Each number is 500 + 40 x the weight over the matrix's rms, rounded and kept within 0 to 999. Layers, rows and columns count from 0. Numbers have three digits each.

# layer 7 MLP down, 128x512, rms 0.141, rows 105-127, columns 256-319
506560529556540489366516503526479399508493588509500548553524498535479477526497513444498448520519527464475526463515512508543491500511509419508493535478482498534551486472494514604478531516476546
452477374479488490502484470530482508542511472537577547530442463611571455595438495579511493593481477463482498532544485433478458488445488529541518422569545494465467516419476483450482489505523432
558522530497491523478510492438450480478511365504439492556400454441521560515572481521545439425467573550475486511490462529477466487414510555525444457469514519547498425470548498509502489442588544
590492562551443499494569573571481513499542409524480494522610446465568506466512533427517470477472466486501478611491487481471506473488535477556520506488411495490569539500502536559543464510450488
511533440499410458542504474455478529514530468475508468514536540526432477511524498524525457477471449535468473443499431523471469513515515510522480421520322492576569552480579427497469491500498502
521486528519544555462480516565522486468446534565541451488442477442454502506450601536513475499530509546521507519455496472518516509396501499584549518500501477572496559521537475517561462495530491
494517543559510512468487487495470541479499483518529474511497491458457422529482542520514456520504476455500516450548499489511478461421462493506523514513445528538559503527490503400558541463473495
537471543517533480461554543483459484526551559538517456464530537462590454472493482537557506498505468514444474461457490514524567466498478450561487493496532557472443469491470487457555486527544507
504471518474481494441531458529513438537410476497504476523380499468497512490535553449497555510478533469521451449525447487493468542460508445519505521527471496440533486557473524524511489531546503
514471460460446532505545547497504456540464542542541476486505507458561520562507533482529502491575471514424512515544541473455542516547515439555473519518500479466564493489525498420518487501436521
527427511504477471530482398559477487506539627496430445498497530527510606464569586470577489505549470475497509505484508505497494496479531531539516539470478441547461505471501538543487525512515492
399513501471502449514579427416501578519455426413576517532515505503514532492398411483462440516455536444533424534443389563466561495465423524487505488526503476522402511464491481566421512560511506
545543461429520512460473516483475491464464474489525439551509456520463493508422442504520477547423522427453526446562485409488533499441492437494510533522509455553578497440541498529490541471504594
506484471512423427514503508511466521458506497461529515425514514551460482523517452545504510417518472492556539514526542457555480477466492559526532538442457472489555489518516517474496475549467469
569501501493493547553479506551467486524481433443486558532506515503407569478520545575491508401519505465474550544479490519454483498466498447561467542500508535461488529459459640527494485510547479
438518391503565538453479517542508381583566530540417485570580527551527500525501500469472438468497553502519493536523481587426494441525478563499577478501527552458435528501527509509481501526450492
479541581519455473527517459454485567553520479505478570443433470556538526514561487467490472482513509568529466581557462438516541551491452524463502509503554415546451533545515542527467486476481497
474532423520428423416520501491481548519518490500512468472594551481472497485537466433532453487500468532494584387453490484472508535588482532507507545466536444500513532481515482458571422475514476
474529559527486516494522463468465474479506538468498485469513501494569463485481533504560554479514507546450510506449519479561576510499477477499537535498496450514540471603510482506492478506532450
495443507512468583516588524484492520481469523481476543510418495569617609460502448496524502500491551581539562482529505488513524483510509489501512497491520461539575539501419528556585523494447525
464442454557517537445491507419493502549478533525441507499493494447494502474545464518497524558546464581411570530446434497493513452494466486495488438522513541496479513476537436577417477493547544
446502561522487543566528504522562519487499502508450509485428490460596475498525479527494583473510532516546512556436488566481447474523479528538497440499466508478528479527522539533472444539585461
529491483508493516503531508571493473491467493467501574516465464496515493502504504501505502497449414437512566486523548487545470531663485505478493490521477493488510478501533514488505510496587484